Each number is 500 + 40 x the weight over its row's rms, rounded and kept within 0 to 999. Layers, rows and columns count from 0. Numbers have three digits each. The size before them is the row's rms in percent of the matrix's.

# down: layer 5 MLP down (transposed), 896x224, rms 0.0661, rows 363-402, columns 0-111
# gate: layer 5 MLP gate, 896x224, rms 0.0714, rows 364-403, columns 0-111
# up: layer 5 MLP up, 896x224, rms 0.0677, rows 364-403, columns 0-111
down363 099:531503445453509526535477405488488463483596589482557465558456419511477489475530562524457528568523462564517564463527456418505446467501526491485554400471534514601562494526543529450489525529484537525502484426506587439519523490554535413527481477475521507512603544511482513534513454529533510531502504478540442506454501513539468519549602464571
gate364 097:491513593521491517514563455476481480455460527516567495527426519417492529477493447573522475480443537524514483496476425531496476479463498474551539434480488515533506499444498468483506443539490475509519486534479531517559537519466457521501439492544519504474479550507509532437490496538445541427460446517500521539505504463490470524516458544495
up364 096:562549396513508489548430416497485486500547420494556501455449485458485436479609560481498507509518538525544419486440522553510537541519495482570508491494489511540567484474504503502506515529445458487519507541526549496457517518457515446522461486544441468476552482501510510518511486462494471448478479421492493440538511557449556518519463525448
down364 100:485466534502516514504544602520527454512504594525471511482478481486502508510464471500554511490445493512413534514488485419462528482457549553412566538499539461532486463577517541559424469469573530515446547517525512514497513454535551506488559547463499513514531449519460430510468532492509472519514526545487512458509474464528463456496534468549
gate365 099:573484439497553525504454593530449507438553443485463537539567534512522489502458522593491466506528496497471509496483524531525506517545535508529464490523525504486527508503479499524530505488431488599460488513534488531531531465545543430444419480471511494495515551481472459510508430548497527533463496462497526447458477512502484455447504444559
up365 101:609515416532537516514502527516407434469518506434474507574520528549500556451442497551505444523499448541492507501476474441527531495603554535514511542486524519520552499471457524455493484490529482522472495486506540506475540504478512520529452521488534614531542549454481518539534413534493541499496483409480526438502494522449547491464535443547
down365 099:520517550543553457532478509531530435508461546561487574489500451540489559493545457500529499487503520549530471498535490540482518446473436483560483530493463507546468400430519482449452547483570554486517512477529466486490508503455462497528490478555459544503514510531429526532456491504474497467470510490426498501502427510412521485487475554464
gate366 100:518452494478509536519540481467502410600487509450479487502547504444543428457572537513465448526473555488530532490557506543490596480433547514463430505500527427439491471472450499575454498476466492553487537554517507515511472466392548533485535475469535500492487481482458447481465480477477558510560466509556536490460486492409499483489480502531
up366 096:511459434477532513454514506447454455459524495484540466472485485510488452554525592421494501497503537473562507459543563548453502480508529517503481489502574551454565507469525516434515548480415488575551521557510570374551499466528467483475534463516507487505483454422554448493470433520565502519514417499521547426444497452454479478476469465522
down366 098:481524556517468514525521560547578560527430498520471502509558521461509525496476532466531472455555449521497538493457450575566470538513530432483556460461462485507465539505408507475503478456537591489463538476491425581520494550556496497565527542518451556476504528582513488500559525525443513447495556478578566479452472504553509444517455510515
gate367 102:457524432493617443563417505459443468480527537557487512434492551476462510480432533546483487490429565481495496544506555535483537498566452567469518527484550486561582500602508543551513509561449517472441508495520485530523518509468471552442423503488521558475493505466480501517480554482578530462527490487522527502515524464535520498582406496516
up367 105:531561439489562429485474565455442527455560546446441527452495519513540476451538495461438531533512525518511490551483526564551488544431495502524501490566527526507529455479506546516520485502524450531523520447513504529516487541537494543523535516537488445504491495468526560494487556501524497508516594486496496463504491520500512532466464531533
down367 100:492526529461416495470558590492513602513453489466484483468481440543545489459489440468545500527491430558460525471483497476472456519424527405573562416553522561487447451446521480459462533451526422507509481496492496496399469459534509479524569489509500494491507536495503478458471503556485484469508522496402432500485461546501529472451467497491
gate368 104:458443466510471489519544506546519408476468548550440519594481485494505527510517546543489529465468511529427505502476462483533494509510482552501451469442487496467508471545466459481475503543531470496497414500461519473474525466482466561515507479462528584450444430483553486501492550481512523505475579462417511536434409497527471508531377518492
up368 103:556439516483601613475511528512482557486528497492506427497520507578477447486446514448524531571527520510451481445583489562477511459462464503532482519550425494522513542483495535506532529483515512459487473509541511497566477529532467416510473502527491416526526536488492462510477472551528409478478505481483445417510506532517475440511492525500
down368 104:467516554537490534483439528508453570585556512612515489513465516485519468478506511504501512491457450515469538514567426492456560538498523511476501524440408525520464496503521450514453490490495528465549548421444481480429553450562491509486400481493542528572525548536503517541556535565533565568533522470473501524563505487453490465455516521490
gate369 098:508444425518546468489461472499526504501499566507521586450499523455476467455488529578518489471473496518491513449477418506459537489576490397504530478413529508518459651494546500453451530526521537470505523461493503481490474489517465459505407504467497438487419599571494541508505413513481481519546515468455437530511553516528502448541495462539
up369 096:477512457473517499518440482457497477475528445493482456514508511559494480534590556487496542492506530501505517500505633540507502516533559530461513576612470525512556472520480515530502501518473423482496426576562423517533500523531565486473476433593560532474571481463487475503508565482534515478500435493473495500533466530502491515530491509550
down369 093:499482452545556470512477523508480544520478511485521562489462518459492540440494495594500440520493479524557544513518504532537511500581479404518487463507489507493425605515490464471409524557447528516484522509534477481529452508461410470519491492477529453460495594487472584481509417500471461477500525477467470559529529544495512508533411438494
gate370 097:476506525497518589406564440503490436560504566448527505504489494548426502446440505554530516502445472530463457546481478491461441576489489486490602580414528518513462511514508539549514494517479468543481475498502530557520547522447477488524547481405550524462508486563409451445494533507504510498506420453464529568529448481477514484528503523451
up370 094:485495472519466467518398526433462431474538503548511464432428511516495519484487479516455492483499451516518480573486485458512537476431537511531539480511579511421518507492556487444473529520463455454510529412453592508541393440506512480482473513517538422499427569468539504500496546490551563501548630555544527521509483524471518444520499490574
down370 099:525477537492571525526550514561525503513449468427516480558480484449473504545542557501522469540480517424491508527507417474536449516552493485437538488487484524501522492507504536508489513555422536568473472549554505555501544439493520484496531479517573475504592442573449421463498468531436499535514428452478522491440500488532496538490466453436
gate371 091:505446475515542546453476450505442517487516528558476463423471517447519487502460505509479485464458492474511514446559519492409502429446413499498509458435462445526584485487563505578501544530468564468575517493448499525467580510545417531494538520505477501496488484367487470529518560562452555542471472459488555577531487526618539525516458430527
up371 091:534504501490548542515526449453477465522528449463465479504564599494531485491482578427507534378531426432577471482506561507464494511476488554506495532464469460563471432524539468470566496481476532441453412454574477479470444471434474473498461469441530431528455468494380482508535579475466449435521449523505479517507489466421525498487490483542
down371 094:480534513547469503432553530517482524564536527442466462514479451489553514499517489584523544477544474532464554481498571458500553441515515503500553481475446514488510486529521511451472482539469521498527528549422554439505598528547406501559520519529560548409549517532481525463496509522462564469480508492477496539527583503524485567526451472500
gate372 097:513530428560519458535440527558478461449524509429513546462487423540515509537534524487491552553447492571502470468427496426507459531547542454463570539477601513477526537455533448498446531550489435466528500553526516469486499512502539479450490452538519469453470461546413506440533515507512514545420552454458470502505598493490470400516546505543
up372 102:421507441566454495492453573541541544598431474492536561569505473522510522508506501546418513553554484480511584489526496520526472441520487499548504468530538506484425503580466515479495548502552489503521484437491518556487460561486480394524465420425476554569489537439481495524469476457454581489507605652498432488594485563520492464483511533488
down372 103:556505534500471521550490512559442526490527461518470515475477470475533483531534501494436558571462491566450474389543556415470495476557444398447556519503530489517474495481521522523490544472452536508507449470544483486480507446475418478514527487512454540485484471589426507471496481574497486441506488551486519485508511491501504446439485510522
gate373 097:491523499471471501571539626534464481424550521587476605510486534448502463557527559543470541505508540547464503494455514498470579493463537493565434536504434530455498540507534487476542465514555520543504496450501444482540471524532455498445557468485442528451528519434411507470468552432453523583471455560475527482504497523501489542528505441511
up373 097:458473482434461482563495468492542525476434509528501534511459465374461474474492536513499514504419477434482538524480452477514480501498461478514521522505555486526489513610538536543456571543474515375539453508598536491530508510534509501460508543454501435453547508520495529541468539509465497576537468453511391532474513508524458562550563554525
down373 100:555527510479491521510510560532468536564542415521502498484480546500533444507516503540554532486511489528469485468511519508547558474492527527580403515517472545457474527548498527549506414485496510525528495400537508566551471519549485534502609527623446469484547519489437486499532493517537487544498473490420460500512489504437489592505533514522
gate374 100:453463499508547449507429528444431452530530584561420527451525529544475486516541527557486517523532559507519508500540497556476459474500538549483535571446516506441440542470506522526436447572431500467496427437546470504522453516485545534450515476492476555494410541486483537516480567503538519602480518492505531480501518537454490596502461526473
up374 096:508482582481493516431512518481522491567494505446462477509424512559484552546591517562572480461541462576564462477487478489503558520529523482493536434549439495425555523472486519498464484492505487525517559464445483552566530516422490498566529466500516539451442491516452472454426552528474510446479459453486530436482523503504496464564535521503
down374 101:497457579503509465483509442459463549576428558487510472587475455479532529524505543464480464512506458451462546496529583520509527491471519461522434519560391422524432498501505470508467514474498488507445485528518487495506497486486565538545477479465506521506516475483500509512459441527462488510459511522591477600504440484507418541551518477438
gate375 098:500480576572481532478498425481478492588587567468478549457542502524527547485554509509506478487490447541580501507491492489457493501506463508506504524529516459508505441500513496485463495479452489477557541462465520400446520505507464581531510510526454538530529459480512514471467436464471462502472465514514550529547569561504384421537459527479
up375 098:485561491549530501554495497497501424573468466529529521528546527493519476547537479468501524513536503512467537455472470506522533491575492478538491483478450446458508520518579506424460485441565507496487491492491516529465482552442512505445451493481475557492504462442466479446436493472536483475574521520490543430465487449564478482563488412418
down375 096:442479493490431501453492544517481568461506525494428498520463430500516486474465560515496490443496433491515465515526527513494481463413529569463566480484510531556522543487431474559548504522528500536509507521519480466574562424554530520557545519579562499557477411551532482499540512472517505520412476434572479506523524462488593510455497537545
gate376 103:511461547458492509513534461486514524423502518523532507565462448552511462582499454422491419545558506478544440516505503522463550502548539503546439528436442492545515500535403547543511474535482521557477457490486494513575466541496506499508465470459483524507513553502519426481455505563450460510484449495481422437572502476509505528522446539503
up376 103:494505552499522512489507567503540461485451522485527541457533477482509442503429468463522487497587522499558452521538552521518551551493500449418439610480493422453548522457496484479453465526558523534529544454467490470442425525406494553536587530474475549528566540517509476420542477483490450482514505480496525512447558537449524426520492518558
down376 102:491533495521464520545502503539485527524464462467485528551512506438544535445550582534546574455509472528491499493552528466452480475523433463480569465500507452497482533472541425606495490487566505502479495584494467485516472433523471563522486446505458481489474496443504534477479585527518539428499538588525509501580558482511459427553568491458
gate377 101:568489446509554520542527537574496503512481439503494505498496469506527459449424526454429499508595469541446541488416528482497491535534507520447482498470482510604499484492511470520429467540475515580492491543507512491536516453545516414431521533435497519480518453513496573441426499520466566531504507441517510525520547510465478493559451504470
up377 103:547491561520481448517541511493524515555504527450485497460535460507441502530511455497610537427518522524540481501471436494525537565459483477521487464487527518494488576461506504493506527477496508564577498469496459498491486494508485522477460447521580523483484544438515482521523487434403434538501504527447500559476458467563464439488484542484
down377 098:479515518525535462549464435490535471587499483514539508453513513522413450506521473495513544579423481516490486506508516525523483564519523548508473510489462522556510438563461443527501542492462470560487430505453502508537528413491516435454503517435481511528534479530565483440427487451471474444509483443566528491487567547450434486576555523523
gate378 092:577493486475480470515506492491517482467479515511456487467483463516471567513524509523532510493461572585502521518514460491444536485424537498475554487544509478515477510472532495543422459482455467565467457575548443483529495475442526523489441508523407537464494551536502502465500548530457517481498580546563555531445507458498499557494506474529
up378 097:506570535456489572457469524544430551466484443531527497422472546514445520491534520503437554488523430512522465433476510474577488495465510555508472435475487497478463471570491506483462507569460532524533512483488512535435559499535439457533446521408498508575455479512469513536505477458528550507525484390476451503483512486484553477555558504562
down378 093:509474500533490430511523532471549503501519499494562457576473521576567490489441512494511469516464504464469502470510472587432518466505489482450494584515485456417441575463561538531563542473510474467540511437530451473611473513487483583489551515532482519483504527505493518502545545547559498508527501531518497500487488535470437489451454443483
gate379 108:550532466492494438551524584568535501517426485517426526492534539528493469504488453453489490477492534581531438495471508489482482522486539492513524497539481547536533498511554492514542473520479442517480435500494482520478530503505489520529532535488570499481489496426540426528451464461486389504463500470427474447475490444542451557441459541506
up379 102:541612508456432448539404513567517519471455409513460526535530486384487481473460459549492517520470524494492480544447517501479500475554480435473469451477502444528466493472549529497512476493467530468493420528510481471446515506500492499509518543459486481530494546506449466612491455459549495455450526486473447469511475432538532437505485438465
down379 103:475523485448537566516515541591482544478478556526410524466565494450451511564591403471611582563487493505535517495557472478505464566443480471463552504557518537448517546505568511470524506444461460501448478480480484541505521540489472543448465508535510505525550553477464505508485510461483495451470504441513500535543406505492434535475548506440
gate380 098:578489566489514448465521504454396528472448497475504506458564510544511483552533441489547559494439480484506502443473542566533494517518487522531476527530510571599501498568441462507530489528584446480464508581540557516541495527475461494540493520496514535506538403520513543502538510559487449510579481495529508524470467482447544512524426485495
up380 098:526498559580460535453560479472480454456494500474477555465483496486520519554513484475548475511498461498513573465522529472493480497513475447458515487489501513530523474496518507461535532483550504463566462518516521514479543481475524491513489543511539529508482467487510533518482460601521486499542513457537510499556439483464527544422426463504
down380 100:530491432493491483538416451522523473467581464499455465549458510500462450393469486495485531513486523524486491538483434436487513475514549483528497525458533555497481508492565512478498483528426493511457471478443480478432483461550516482454553532438511436514515531446441392564531476476445535577386464515475444523478452572482493508528508529491
gate381 104:444429493459450582559507494544484495473534449517483587543589531450516469540464541453514458514553475444496438500398471472475498477473531519487478495498517540554581519498474474453485465560474445491434435429483549451521469489596523440443520448531508461495526515515485440482491541486521541531456460435492426550505504527525467453505477423560
up381 100:523482600554494434486445550501524516513480508406513501471443498564483599512434520483469470498503515507504502514601523548414533507541486424573496499490474465511560544434460485455463448567574544527533477501503471520531510595461523494547529553480555526516506478445529499549476491495508456494485486483457545533477506487453536474527528504485
down381 104:474458532507481556543429569481518528540507457515491562495501432484513529479520508546472480462464547474498511530594443518418524562523531471413524492478531407536514471485430524512484508489556428505532565449511493495528518527580497478486498554568505460547450527417473539529450458488567532442562575458504459536556537509498556470493487560467
gate382 095:496470512520558532443502499454508562432519492477575477592465512538524489539619468491500526487484523504587429468519555466467561465486544503460491477522494488432525497519495424467555409514496476539462539517493530577487441537512505490583509414461519509520436525547498458483517552475485498551556475434485495568520468456440490401463450495441
up382 100:461576531501493521478519557541484573523558492486461511510497471571477567453456510501574445538483518457464538514436480504427516498509462531498579447462553467471453519547436527459573577517488452501532458458560460518560483538498492529517487557484516477505453556486502460504433515492511526493517490516416440543530505508574472461483513443543
down382 101:529511517533518494571588497410553519479511553534523472448492548451523456528594470559503586459481470574586454486508601513437524501422526497533433543470523492456529451476481544482534500501548489531456541464456572533475469535556403476489563495506466536541473487490495473526506512465530506498505554551558554457450480559535535441491543557482
gate383 097:432449467535470459482537436560417485489460510467488532454460516472549487469470509588565567521531555552528562447451406460499447494487510495508470515514499535474499523478542510445579557564515532512483507523534524488625536555513573472513541546459599524469443524497490568512472506486503534538489461462521490548452512525490546463489484551512
up383 097:522548461462496548496371541459450452519396486486536480479464460517536556458466498480500496468384477516450549534514529557514520494448463559473527494537418422476498490498533571519514521466497475470466424457385536482510505546501471433457504574450507525496504523495476477486585511517523498489536536470533485603475533483467548438513451546494
down383 092:475501488491520496462559464499425503561410566485532530487533497489490527533531484501441507487436487468567468407532367443557489507462463481502436542578460529503529527517518490481532531483479478499512520533492450521525509546507521491557523492470467497472507437483473473488443510516489526542582485476509410480437537535517452515518494513472
gate384 099:469498516531511521502510572489432530545527426493554461506537442486473573477473490513573543477544487587529457527537470607505569499542514507472426520550540540489564506504501515547493469523519518557447494450564474496546497462457487563487482449440527440474472487458526461540504485511418497461515528554576513492482588471496457552442482461515
up384 102:505486434492493539505498509526526527465478473472438488598554510516445494554459481539443429500535430443505434468483500520518456432508525466509465524515501432523566509480465502491436495444461489490590499615484434550431483448494472529510515515605487548558498460596568556502516485551459478549439488498466467551493499477496466495517450416471
down384 108:494541484433537566525442513477487466507477557516503478448504542434505484469502441480476559385455490525495492457465543534519463547491480489535477527509462599410486509482507459464418522510525507541562469481537382525507568540516474554535459514516525545484536525509492439451467514487483515489504425476516535492484572500487558567513540468527
gate385 093:495475475538524475506603582486515506456545524617463551563434541558478540519468501564541508492524615488428462515461488470547437526467517527462482555457498460450507518528494513476461498495459483471510515478516418442519468467493522470529471520470451455524534510554467529466493502479451587508552505592530515486529552529504488483521552523494
up385 097:550578493525534545493533553545481459478424506592507488548401489483499458500527521499590523457474553471483452590482455521481484472442462489490510563471482467471508454502551516455494407444519555500490543462447444488495497523478506504543480549546444540558546524596545426469488447484484504448528518585545513489549449486484508458501527528545
down385 098:511596522505499473484442479434557515531462548470476524477507471519507528514545566521487514452453414528485572456601504540456447478551459438560510440531458489514503487447502467515554605506541520507483490499414556513457557536524431538473526423502504482521500423524522499529510496462520450567462468492444493489474479543578549411508501506500
gate386 104:526450538483529502527523499545543420494478481483434500503527509550522445511516486379495442465510528525477437540457517469475550447512564467540490525493459492534460453450487452444478431484464554545570496547466533558490544494514526520499526463494533454528499544553593479578495406521446475451498484474498564501516441468447486460523544463513
up386 100:473530513538454524551553512533455402469477541492521523483475502446461433487478425501429500459498451470479406520508602436538519564528469535519489516445446504493501484464471474528541416534476500398527583459500551458508423530491509528475499516520573511511462499492473494441493543434477499446516544454527487396500544563487475415457463426462
down386 103:434492407467483510443510514489608474543535445481419516535479562542462531437512503569531536530524540491482515518486463495529516445440599438486521496538500494534550547509487502499524496515508569529530479521481492515483481452528547510504596503503441466511520535463525558539522548581556488477544520456488441640502509468522482520525517488551
gate387 094:535474533511501508450448471513459474498523493570507479511464492481458528474572432491543552508514453503454557506501523463458571528440469476469472534483457448493397560487483504577451464470498499524425475550492488496554423474500508492537517487499526462540462507494438512479560564465495575541569459514540467594534601483615467551468553491476
up387 094:451541477473475484552529529477501436534490443493478568478555525464474539511487529442444474536514521552522431472473472534477443447542486542495472477521580451526564508469515481542508517488488483449495464538551417505457464529541508498518442508514467539540454496471457526572490475552556431489425529513462493511555417476537508582523427549434
down387 092:518525523494507500493538505519454537421552487544492484462500464482516467500544411455565547471494501520453557521521490445502524563474488435492480502498523496474417497515408539571521446468513547504491543478474583510553445473449520535478508514521499529529549492592489477473567510493476495528532504497535467479514550455486517447523529487506
gate388 101:530565491480486475604548449543504503526488509517511488502522430520553512521492470471494520484588447440523537509406429462541492522519525418453405497571533514510486518460445598523547450473427495502480502514444459539474458483485511507549476499561491528550585570556505551503494502553497491468491548494532523484564492488495509478483515469460
up388 098:515428431555540492464555531447453537527492541455455487491465522554441497423460479439524480496464500501460477459568532525477546546465487585555516558478476557504487497532531513458467515478566490530519474548476514459539520495500454569544482484457539513537512543444464531513460455499514515522509453480476472517534409484509401493549530570488
down388 102:549567512526470507547498468494504494484460441540531512481540579411504523555495485493515566485526491540518483490532520563529451507508520460471514554486514501381526538487443527539497467504507502424517535510524447505511467531430531478491511505572484522493560476556524486531531559492451468459456571601563520446517489477487547531469468505525
gate389 098:444552487495549508507467472560521486561428474486461528446545479469469502529507447482478484461467477535508478554500483465483492548523510473462521525463481469535505475492471562534499415509437453513440493473505548542491450515418508464472569526476522583467489528495501471452436528502488542487481549548513475555463578506493562555554523568492
up389 097:547564490468418542578519484492488525498527529476543538521457529454474489529549503514542514522481551547511506493463527543473486519527510499439525518485527505421531501425589464548540500532522457458502496469556476492494467532507509498524585512522490558489470488532549422543569593495563567528515497524544570421438482416516481505454482489412
down389 098:518488503405496517458574480499526456469456532551546433479491449529428444414474477483478520448474507510519537542460518441500412511445512530530503425563504510535524496498472492483461537488488593528483439575478530473534539500518536450425418474489522472438477511496503479479519476511519450504492444458504441513550471505502472482503474463481
gate390 104:529443474522548494532511524527507472464500476496484560487533556395451620468489483459386521475492489571508496516457537497472522532498511513510471540469514424463480540548498517469426469509461554535489488568460524504448505504529532482530521509505497608468432412500555521442494449512429528415504488521492478555535504573499507482500438533506
up390 108:416450493503501462450470523531469498579477533543458504467476560498442572498476526494483519487530513526497523516492537539424507489432436537512476525549495494518420548470584529412435477551439503467501489513588435460465461560566485543503511470501488480414530448507551473447547494481491502414494571475499471524475521495489578459549517512488
down390 106:474479445465545494446472524504543519519499468436512477476535497455466501496548515457486511465449448548527411445510510545514581484515519508561508471566526539425432469547445524474466472516500483462463442528488489478498531468499538463530551464531495480460482515460513512513488481516493514453511518557467546561540477502499476492559438471478
gate391 098:512452447513509485564545557569503533525501538473486588502481526492492490498479462497482505601543479517576502517497583555468524531553484526514531479483496554544506509498400504457573546557481478460461478434518507501528534510539583526526541498449524478517523463479471503478472528446483413495522513494500505458478563452525428491471499439560
up391 099:483505478618575484485457420483569484439540542533527506520450563532447460471539530476556483456544492471503513487557504413557522423475516508483478567520508530443507520551492550533508483536474507455489536488533470474548509446534488527470520477498420556451483557509528505439540526530530484468539540545501455452513511593513543520565480470444
down391 096:564464476463489543505566563553480488516475532508498514453545556483470449460528478496457507522525488519512476536532505560490465566497506557505532461497446505558474412472479480540557459578527500491513481495537582576532462476476478476468457523491524490467503497494436513499515492470549460572547479486505539448490571517496518464457493485500
gate392 100:476535580390412562520561432531489518487490418512537532517593451572494501485476484535488579493460493457492500530441426531532522561504590528525485510487496532492537500562528491515449482516433510473507497480472520502554438553449516443442467491464507560519511474495498456459537576504483497457427492496491468508474500492479498480501461518485
up392 095:487539561432490523557490501461465439570540483473518516435584537509509423474443522541527561521503480522560518521521489536555468473541523457472512592513537472458509473545515469490509495514514495412552462492472505473497447519451444452465520509539483480518501485473508477512476463508509584448525544518486543512497552464466450440484513495469
down392 094:438493434462468479478517529478463567541573540469461404533523461491528552431551430498567445486536540563486502478448481487499534435517495463518468466486470514454432493425540525485507487533508525548488493551501489520528551537642544520536490563513493480523489538478484452506514440503481542516531504510451438483541489561443547535530488570452
gate393 105:552482500503504480472508525565586402501484509472508513419498459541524474493513495518507517470576522523545461465456434499512485497544543425486529534485491530472530515531544453466544496535461463486455538423527546554481487478492443447421589450490531560497434495495485456506494479473486506525459461486510536479455531504556573461499540514442
up393 106:518524461515489477538468506464507433443520382505526416492544468421449515492449548512488539489502466530491488497447532486495560522554422542497415464563600469465466492463471519599487468533474514523512464506521574535470540500490568516495464476524493469407553560456460492533428508458515458471473547516429569536481451518490477543496462579506
down393 103:524453460553400527520514527493535441537556475523502536473466572540527452480584421534510557549456517496514482482507422517475497528522467551579532476493536503461559468510533445490535461520481483476507496500536541509461495416497543444482507511503454474463486516446455470494521545452491504530363464437530529484528520512451527548537577535460
gate394 100:462482538586505521464517508534552544529513475452455467513513504450517465484552421502498494412465502476483564466556442527493562461499510446517486421517469545470512490480453493528491489500506462530508469500557507555549509452457483566502515473434526535459456479514479426457472473525435482517539529488465557424468502538526510453532426464502
up394 105:543527519461511444464515631467531539445498468512548499522511490461518586497522558571514548541517535434483502502496476489506556485544491469509420484496513514501515510577555563526508477580498535499557563517482509484553485510529515409477509488480490508497464591440498620551516553544518475512541449506482459559467470525529535492554544544508
down394 104:533488476525506518511553479559513573480509497472491563466516512467494460450471447456482514409456453477499531449521438459484449491466523450522515436587443579507511475489504509430575469449562557537551499475486573516503517499543449513456441476434504485439524492442509460502532489477458515501593475422486552555487526501517554464459487476456
gate395 093:549474493511446500510459493467530538535547523493613490468487532540403531490549485503484539530478506515447487424491520552599497505484515518481477512435499484487520458446461499478482493558482472531568481490556561526497514469581509508475431513442489557492468527509531558478504445509469465539521488544548544548530458485465464569519527546601
up395 099:517568497503481516471483459441559531576475511458552555492464545553388544542592484471509456525483420542504435511489582488522512492443434569459487515519529461516486471476508471447503514478473517503462465495465466489458491421505516486545475522501497481525525518541542561474520460484511459457603453566567568494432491461447586544493553529590
down395 094:523485514496548556514505482460412454407472478502425497498470512460552500494484504494531535485506504484509534533502507513460527493535456513552507525530477558536493494577539498479476509467504540524429565560476438454492518491386513460522501513553486419510568453508472586558483491535453517499497501488427425489503475509474447542482510536396
gate396 095:474522524534552473537515449499486543499462499485515540448453485463513514472523549520481524447455507501521446546491477556495469460437472556554537436476582486551503546597470501493527583541487534453509497473519559521540564513562511475507481543404455469484393527498559560488479513474497468505518520486492447519451514529525515461514483571512
up396 098:482502530474538546499456492530480530443464486490451474538486518527552533529587494481536496549551468503457582564438558530410476572517514427467488511404462485471419553585502491497422509489471472476529550485501579549468572562488457533544482565544489532460506463504494463455554518523469594495558519424491468530537547476488530469434519500440
down396 098:520455537519448539509521521443468468549522479499443446489456531491503408504483508416545491527523470544458480395473457509559529544580571524474446564556487480477492438461552435392495571466479473488516468506472523614456487447430550421504530496496488606493557509449483478521427485478486554442507465515490529499501493528506483487538479556491
gate397 116:526462476495497440492528420472547489484535567535543584536482515474530486525537530487476480449528503525466484536523444437487566462434549502499470522474464521477532590506517506473512505525506486536485520459488456585483530497453500510431476438495489513496429545512529515489500563512420499539448527523547455417521495541530413526558476577521
up397 105:541488487527598406497521476490502462474515560569471506526506478497486552521486492587526513463471527504503549551503556510445474464440513487470486528462486492560500520530498482543444453509474473571510543482473533556461458506438455516511438522510468511511413531457531457533540524505460595498488520535461550452535503514444448485501519513532
down397 107:522486495519525463473457476518469544581480494473492476533483432581478522612507544517510486471464510528494492451615528543543507504515485455471535478551490440429542532460563519517468546484524514478560511575495466430492559493485498557494424443496501611514453492490513533425464516562432540506471434479582513470578434447484480458503535551504
gate398 112:505410480579473501501533579479464535458563523532523470501540511577516498536475525499518523518530484556478514449431486500488524453524443485466405504491501592506568518499484445534539439579475450568494509532480482560513495476510494416468502396510534490500533540511478453518528442581465483548504469513433522578515527454530432573552452489509
up398 107:455567558450554456542489437552532443446454466475545580479561571569418516504589493455559481495419443415496473478443540520513491474494477526472517466521506410481494485420519540495512536515409494516481499501585444507566560553530549470467561540447518497484456523499542503489539513510499466457451477502494524457460539531515566483506510417519
down398 109:509484539527556527506512507545519563411411597488525483522643532543510467535489508499532563400498551483516520540519471485459452517435429451504495469545487555452452439492461489448463464427444567521552433564519473473494496517530430507537471498447581525532485468523506563466511544595508433522457506566576542467446518484454470499500464546486
gate399 105:481494466471554478493515485520520413525496509467517616500450492520440439537471427468514451538506446496497510434479540502496509530561543483517589503438550460534483525487470439507527510520523473488446483515523533483471529468434481496461479507385579524542495496540458496513452553568520565493522491519521543514435494427532488444547451525478
up399 099:511433519554589494462500458475441523528520487514545546516525546601472400452481457542601539505541548488514495425495491465435501478537519493597505495470509471573537507434471474486533519459531557542476548451516480489519484519522509449469479422529513486486501519485535456453486449512515422491477523497473518430502397555534539528485462506526
down399 099:509526509502458525534482504519413473549486536548454497511556461556594510475518502471463545476512497409514465504544522521474489554493487446466517563469504411463488567501480483514447470497481490459524482508511466481523454519472464594455421518537519529460488507537538489434540501533498552557537435486541508534530542421509455455502517485526
gate400 109:439406446531584475546545556536512505513484470507500523445556474569434486473514464487489455474531537504497453457501416519511494536441564498506411573450494544528560580513440433481543446544535527435479544428503508533424469471575410537511463531434562411509504461540507493430524504502519373532492490456450488479549487523532493538516498536483
up400 104:521598458488538488498550512501547458425514522507563540551449523414578506496471582443510436498560435461502521503421466460439478489560479450456535472472466501426479548541537550495517485474415515556422478545499501504456526526480538494516531462512418474483487490553507494517494523542496527540530535439576510500535477495534551436524526443559
down400 107:452508485544545514566488400443511481499487476480557475510548536463487529493517436453550586525465439471410476556492545490501541478498476434531507573527504552499437456517567515532486450524541526558505499510567467516459498549477513509531503545481477536444504451505456512507526581482465503492483458529502543457445421466459484490590604501447
gate401 104:524532459516508509500456505485474449574508495535496512522479537567471430544511518529563549470460573476565485460466550509531437590488561582533492529501487552554550483544427515487525498533543605492453468465566503497580441545432540479472433492466539519445455528481437454466509512472539482534503457536553459515452537495525501460534483570588
up401 114:528483479471545545444477510462499506490512439454533549492530486495588472521474509509517497468510420518527442457497470541487486494483563489543466524500555484498552539507506501519534490440526554523447502488458458506479481534572509576526479481606476518499549487540530496438530418540467461448528497543581498553528478461480500501479495495536
down401 113:505421515488469516565549451520486529450575596497584486481539489474517523430445485470477488554580430530442544494535516481529503475497503462473558491511483416529451529426421554434443477458518412440528512492527479461501468491497562501524572516460434467540526468550575580556480535501456518430487521486421452468521491479486477508469463533446
gate402 098:513586525549475555439429493517499535528556457456529550484467482525473568504455575496506453498547507464575502529466499562474496516525583488468528522495525497477471519533509555493509541473543513484520425444485500453443464471517547489486572471545477497540504486495532458513497476566464454445504467528567472489486537526485454481517490506531
up402 103:451514485569496516420511476524519527493478493488481532550467469502474524510548548536599476446477488461577533542517543420521470450477464538469505528468457501465457545484561496529448507416445429470511495462485479548405554502488483530542451500547533509512543477519516451489570474593486490483474477512492474479533522415539527530491457517507
down402 092:487456488434538489604549471499543461492389511511470450540437587547501429498475408510447478471414483526365469448503476509522508496490465491464494508533453474523576486491470490441523461495465516548517565518464502551580522556558476501521451524457453477553476503494487538524439542470544559534465483474445537481547496530470507493426598471476
gate403 096:558430385560484436501524489466526509499558538461519508462447531538482492509480514510433482518477607472486429450517547426528506513468490528465573527488542443497503498516498516553476494529427608472497492413604473449454531514446472533551398449473471489548545534543463571467502459428471538421481451453514431554539520493524522469514508505475
up403 093:536563503510474516542477514454535469490572495526474419487577565534536456515447478519538506598441502571511492577496563524535464575508491462513535552403430506543506507499478535472456538473460578433514514476507478497432529456496460535533509440488454532491474481479439454471467540456455488450500432500462556539525504540478467464541535463552